{"num_attention_heads": 6, "norm_eps": 1e-05, "rope_theta": 1020.0, "extras": ["local attention windows", "gated attention", "norms scaled by depth", "capped logits"], "init_std_up": 0.0441, "lr_head": 0.0103, "max_grad_norm": 0.5}
Each number is 500 + 50 x the weight over its row's rms, rounded and kept within 0 to 999. Layers, rows and columns count from 0. Numbers have three digits each. The size before them is the row's rms in percent of the matrix's.

# layer 7 MLP up, 512x192, rms 0.139, rows 38-49, columns 0-191
093:507618435495618558492547472548406403478508472533510472454528472536542514440477486407541473481554617474462422503566531537520511534420440422542581494561492608473516527384538556437591389537491474551449546546472524442433424520568448441501427438522432471515496503449482610548454475504481508505483438550509518521442567499518520509481478480470515522544540426520526571629564520501444487485398507475582485459588534540514410475543569516533542553496506521504527496530545588518601495533451528553537494380448551477407462503576437492492470487485510487470537543498510584502448493480481463432
093:423489545513455495443451560484536465546515453614452543559376585553443393481497499531528496483490524492500543455529513422587534437548476525574492524513486456466478459498584520537469658462488456477526480442476435481483465506468391479409508491452530476503547387392518400523477544502542494440507492572529487523391548486444563493473503497465482504569512491513438549492487504532513444495446487365549463407512431526461409420491497494496493424408428469451434480435412472476476451437553507551498621396503538508498551532538500462497488528443572557440553487427447514413501501469479545455
096:536466453470476440482556548565589504431552464482441494416536498505391522448543536494645502550488497463505426417523542534458500520479521511453476412557505543513567442479546582499558584556526512525570524566550490494522483453590563536545507445627501552492531465455522502423582619564536569470438464598365542518462463477456464503505524479577521488457475554485442528618448553419586508499456420557523479455488551567445540462508538586501477506477506522517477498436487534438503505536488511441487592497463467533516453591457464515483562520552567491389402527485432494510466542535489536593
092:449462485589486485608479553460543452489583431413506493521486403506490466591531456640526509404480423493519534545566472543526448604486529489446502509474527487521406543393553518531543538539515565484537534522439626545506506535531499400523433435485527539529458464492511539451569502503509496487554536470550527520481536481526467466415567530449510522487378541559404537560433448576502447433629509519498465499491514527498585466428470495498485541504498478460512497509483449558401545447418544450506490473484500559508536415497477372494498538507430535445469595512449623413429508454476498553
106:434463478503501498514530468499519445495486502487484399554482503476476563515548527523469563503380549493469627532578541444583566526550476563423512431521582599515542513428536531563513459524484489564600456566444576467522506533488481490551534444472423467526478491433535484501515543572447462477508483479523412498502452511547527415475536477491542418489451462541477505446427459591463519554450450475468449511507391535535503430455399426562401552560501413467547465461441492624533532462568564502439509377518520487535517568505564490494567421488477521402468592420547443481446502496476533381
101:400432519498554516495485507503483532622525402544509475436518522512516463681454430528537507488486593567459494444366558471497479436565503507515597421521478602491562542428516512595573529430506481557513513513562351514612573498499477499493497530501389452519491530522428553585418427447478427503438566493494508437506525482526492578497505529506519451552572582530495516508564526484466475475487549515510598536496570479463537448547529588463489440487506463411443500531526512560408546406530543470489462574473509542478528443507499512467484445526477441450443476494552472465476526521475470414
103:488504477438537527502440478542483502605494544509581517509492528571592568471461480514550476552525445462547469431547446493436606555512447466426455439586517391585458517503506500567434447535422467548469491513462416480505457511491523439549528471588501503482574489421567529474464542511544383450510443488410451557536600531463417531562479470562450530541532565428498465608427496497459450517463473442505541472527460568513598486541433441426511541496551600463570515559527533516517562426499552420487616517491540404463480534453490515410497483515541552421530468441535451560514468484446433419
103:495489480585518465586572538491508499552455435441456444497464501438388517456499490474480522478527447455499599552491483432418519457469517413484484474568475492604512508492558542492517529439618497470520544497448456502482515485503423456480489382474478434553524485521452571532548522536561500561550488597544499547480474535560389485467497543399481509432513436559545451374474495492575452500452387529467397466569491613472482551434572513482455553519438497469471445476595470461449553610451579545401488451540529562560461474468488570495546491479517590506470520557473509508443375488495521564
100:582446495454486490449543593491507448552545456495529566439565447488473468482539466568468507467542451497450409531489485469468399521486434531518554490622441522453520573478553421507437588534547481534512466448527535491512484454399440488475499490428539600521435487409545471506525543520508504525418461463451499451511489465564513566479512538540476480475517542540537532548518689523469535609600508553422479439435517503410452534503423532554412553453472562422443369462468526491445509500541528525431506506443515455487546506563507481475479531472536442561482548635482504471571554438557571424
097:577637447443475539453509519489515549523540461546443493512461489535536536600489475480609449481519475498484506416676483541571587519471471457490583510521541537561515508541533503413490503515452549408504522487524569449527546516498534535526454503453481470526411471508438581645549504568482491513555527543471449522519581555543562453464506479472452523546437523436392469452546488460429501517465440539483455468471508410519464636477554498510537531466480458456469484515499460475405527461541345437523570473472549508462512521512451405501567539605513477453470532500386449467477429490567526466
095:491447382503479502468521463485519475514503571584482510446421527548509461491494488612492497554513554477559501506474463406395535478546537555420516592642381447506533413435541491444515534427472453507503504477409476437575361510454496502551464456522532471459492434456537464456488431493525411468472547460550447485585533499581521493561459538576491484476431521471470422529459548496516512514441452508461478523520516471449486495407394442578499474516577469471501473512479572512435491427501463465567570574495489565462387512440511474459512544542401521391491578502403460403504528463525479469
096:463548464517574525424441435459518533487477484484599476495541530511537445515462405522532396392469519486382457501525479515511466520435436498495536491509384516504481526466505479493612535503530497473466468417470503640540462537559458540467471539474483532521391483515476452552503510410534520512498471480424430431562543634464508538447530470451521492509412527377578558505494568492468431513467496546522532411500516462549518383488571551449464433519565544480524444450596476595496487444509549546517399488496534476456498588490487594495407564446494440496525596504539499491528522421505599538
# layer 7 MLP down (transposed), 512x192, rms 0.0765, rows 38-48, columns 0-191
100:490542610426408547511437492498489461489443510497530435482556559446508540464547442488406503479517439504528572545501475412550442507480501475446494517487501472481517522586477454479492511497494551456524590517429471424418490502453460475521487553407465533496557529606501484539472559560541503517627503575660585520583517549554540547516510515475609507564441474406609504446434400490474498480432555507607527540549492465555458498491528462444462535450498550521537424485451418527366627472512455528492556494437462502477548468477516474543542451491507481515494509421504442439517526468402518599
092:591511499454521557508501574522405568500535544383566484506560474514568540631509500511478495479485502530465460556391470526450474597424522487476422516482495521494510544465410520439535390568478542473550550492622420507559542568494587447470459477562463478504453625640508528436494477546536529498558493437540521541512470477496412486551517489495552451486490507603550409461518455439524549503464500637496545636506504458510568569458459512490472491571525475526498480498575509556468557565522528450491440519408413506474421468507507503406468521560449530508467538503515534564503547578464508512
096:516508419454550572484376444562513441519422575528562539485430497451546487572483489510449547464529596570568517499551509532534484449422484569491566450448566524437443534594513488545490509518486548431489492342546428503491505422487401526484552577534463465497487505547424553539493373469436457459513493461579483522503444505500555436453418625490530454565497433487503563461502423548404518511508573499479476548510450477496526576583448501480435395542484461550510508543588457529485560428516509538532491480403543532517537524458582527570452561500535503596491483545490472524502423533515512408
099:480550510487442485421528554469525550463442471559565522466616603483495484541493478414462452605443515503446434493468470507489577522515451551541566484556451437477549499579473465446494458550531466487539456497603469490464501440527523578448640600461507484421610480513522454552354492494507486561478507521500499415451491561507485454441479604666426530518537458503507445448530569536470509543537551472524508512459495502535518511509460559447469502513470511458509524498508548577556507519518547605465461604523527423558421447454558557529477498429511433476498485571499423541561605587513505448
101:396495494496517552474538499518452634460517494517470518524521439534456439446522441500510471540518432508499515449634428522477540429529607477561490582468460486511493504490557514496531637563487477461431610500550549561444491516494471521571465515536578521455562516499438546508477491461536509517525542524509497519549541411534522512456494540433436552505582590587471615507456560442480504539554544548473478462506549464484589594475532534469517502509477513495500331536495447481527571461372409462590602566447494399489517559493451567468554532451555525405564483494456532516497443526520526557
101:492488411484459611525391479408551559423576545621436532473399428432547508605447559561568479542449453445495525503535523401504497589543578488515515472529523405518552514469536444511497563485540487535479390559526448651569477478554509533471570577519605524432490465489511463479506434432569528583542488510521434477471504514519477469554467538450450546437556515550499452406513529533531465435510568544574474527507475569557471494505485446451557519529489574518574509428515475515466524487470512506572492471469513549491466398476543451577513500543493460550561514501482540371500477414464477511
105:496393426485458526386446503535505481440450540540517502483487549474597578528572437543588504573526486519527532480451560415519513544477495507491481563453594431407520461487571582497479499473450541506534522579454517446473461479489478536467465472487523441460522526391476552463448516481395513401604537510461410561498541497456501515487461424535466459498484537425480558534437454550517474463481456505508411474490455545516514543469459595522570605543493542563456509427491475559387463510540503601526475618508504493499532458481531572405445529347451499461454447578502417529496493439598474517
099:492451471595541453446478549500462546473476557461532460490481443518427461554480572524551517549530475378574516461603416445575479539463420512492446611619529472521594534430450523563549521520572461399493536509521454514483472590563505407488553428430503385504514509572464428544568447456531573466501414593529396536545539506548529571534497471387488471511457586478575515437486480553547430539530488564514497480549468550531418504518568518435510540501468574452483562535583522515469489499540501510523509483481465559443460512458505537490566511482563538608456610506473532497515428511554517488
097:557569523534555582529565549526542533473464458508417512524509549502461474444493515500523493438588464498512524537514570469475510496515566563529498516549414456565539545495464468469515445538443565518506478505474506507483506508549449526407440438517511490523521466552350439528518452560404470534511476528499540487499569524520477598456496571492573576558534478526407498522452454606426516476509438456590520505548474424436490543496615640501519572546633553421488611560496483527515468521440427561471450431501523580534557570514504496617516557556407549563594507463467511439579458560480472500
096:486628478524507487534409445494529434428485498506512497453516505472440462599465439429501447524472460558581577369456493480515596517437582530438531486557461477514467478518546552534492513500615479606514489471566420473411587522490586507527473550555491536595537511402526512544528485557493592518445467456505531524483439470471389522523481507526485530435573472505554423489547444570513539494587470496570468514580582516429490414486462523493473491496464514415513556517528541482508492474477552416526510521492475526505462454474583473554507456382406497620496604509444529493461583398525512445
096:508597589494505509447431603542517517473454512455545496509516538488515471515474535465508442367442489568497489493570526567588473506438472516605443466494560503543526497493477431519405458509512433535515527604492500576482516470609496494485556563449530456529547536507495524544410543504489532516535446493461549506456526492443423484462512566481430478417426451422465518475494470522491411567543487483563542498531460557455525530565585504439484522498454519491451531495539495552554476485622493483470484391435527449473502482575548506620433396404604478505482368401572462526467461569447588424
# layer 7 MLP gate, 512x192, rms 0.141, rows 39-49, columns 0-191
088:593539501384500495464502490438557518480523428571472516465489574551447444455490480530534443608493424581485510536414472458549470424465479519500564531533510516484529456570512464569446721469455517545438462539498501531572566587438466433458501488486537441480523481450515494547506529489521482497427477453517555499564545521553494507409455547431546515464448536458484473450558497470456561486529461478546472441460494545536501415541434594522478458466459565420579578471461523447398505528426504493447609477469527460493482516471461559577458492515613529453564556482436472489521612438591491557
093:437471511457439505449435442505462452495588488447445551459424578474576590513487585544459521471482449448429477613496567540526522455457431480431555523464555466504596520458461403569506449430463419578361560515485567573507517556488538451521580460426522507451518520526461534563517496417404500465488498525534583452566545448511452430516531518418569485487485491542520464478510442533439496482429583473501459480539451422509512511494547395473475450512439538515530473496452487528569440508460593452527472480513505529541474491552446520624478478538619447622589526500507568551533426510463494497
095:574418485482512445455532439533480465540448543499440466492413445536507514423448533473578639450568549491509525474462575540448431468422507534458527515498577495490521490578574514502511494520478499619522579468424455590493472499493491566531407462418540524449548522449464502541566435589495556488472507453482588512483519517464435496486501465416561478432553536503437594508454467485497551445400477549483572465536468436501421523574584404503576538562517582546461433583584524442423439517516485499557501441516503543400526574521501553583516499568469550493537444559555478500523486423558480591
101:452510473571536521537471504439499518565478425502476561451551532550487498479452613543467478600478436439484435449628451510460527456438510414574464550521525482453512448474515437404502572502487505520515541401509531471424484558439420500504426565543519451429447519483484569472564499423463579478474520506507503471552459515614454529500496477489483619472581425555510558522503619418603490495482515481418470454496546523490493488500543515480483506463540589455543391629589465556507465421434430510544546541542475493483477481539418510491456552468477462573594547533485537624551532450511527460
101:555471552512447462395509473452411519559484442439554525507444515475463443415511515566480444469496489539478478511540561553492515610494587538518561509547515544547402497513456381491433496441411475569511530527486462427487480576424525566524445383492491497491515540496436473447596582631478477466538438567471528493466532451551487515460526514513510483550510457415501572497520540550481509542447580508567461494429463610548519517462431487489447443476549461482526529626453602469586439451497552480539463481468490516468474414549467540569406539439547477528489480458401581481453601471499579547
104:539492487460504541459508477562488436570485524498545558631448490549595564504525547558573459478627545392535498498447423474421547556480478497480478524552562398447463447573559601534438436522511478594471574533461554460498536541415505485587474474482524528474485459473460498554505419442434535550545558480439489582420541513425453481473498563570489567501500473484511471583485577554554385495510451488470529504496517576509547450528482465506468522577564550473514488509429422545464568496486523368492517508464537432502536487487446494494519537455401529415464543582453518493468490399506638488
101:413546500398440554451534515474420494441482451478505485505488517530573564603584567530463521516466525536513505488536504533519427492547431612600501454461542581413417519539474466547461442449539453511440422552558502418557447513503519494498456577471502591605501527609521580497416518519395442500465438414517531477474568501509442469486471506505409456494440445446537542565463505586499440554455547468517513581496475400465522496477480535578511468550491516484480606489388510529503520504539538506555590527497460360479470551552538515564445533558496454430495414458511474427520539552464513469
098:558554469519529518478498526499393548542473456488442518593503506519589474448457494460545483470506525521548630514552462484532600592427470442477472565415494515504495526473434592527524489595518502510451458522394396386460543579540416509507474548483514482478457488563482585451463461476472455415601517526495415512502555454484502460521499429492542441438469543441517484454515407566482448445456517561580538533538470581503623515550531467458570473480542403464610568533491535484563476516532443444568527418520568420511462484488541468546498568506459480465424466465493563527450501406439433548
097:506641468422577495497529564504503493459486549524487511473502506545577564574558545458491546542446511536462488438420478534364494497529458435486382520569527448462514441518526462473486558475493502471374502439443564401577557532519449566435489504476522483531476489492438549456476450498466517495382503520499510445468488556538601473533501475417540524575463457548494494472467547543482451421485463406569496503497528423507554592482462516552541594463477514578452409538533495453496506540392457404548403453395534466484510484489474509479539452525537480481432568353419456534518510519475593492
091:491548484468531388422513590564627436491555541456524348534602550506523506480506507518531471422534631540450539534499529550478501429461536470560515556587425474468469541493569453603467472450549467558479490547559448543527458467579554517435553509449543517466539441413538521497410517535492513424512450458501445484557561577514431525517508501518428436458551484462489532458387481591440487524508424465466525481554457501348486535536442486556437499458502545461542477587609545445475445502510503519542525508499499510460530476488530410498485419500515467486523537512558538478582496495429568410
100:507499496457541500505464455539497590490540438482526530520472523569458470502443453467517511494437521483440459535472560535499452508459427443503398544512535489620574608514494447573551512491472549533447490441502548560548523518455482473462562544417542505474467554427338520463412617413489452406496519522470418480503433529417546537444476419446523480506561491395466526488441511509528526431426557530486633559479573489539524430504477461493400436532510547526475527638535565454509484469478530503458566425508455410481493497581526459516509537434507489531412482479512525518575493526410610452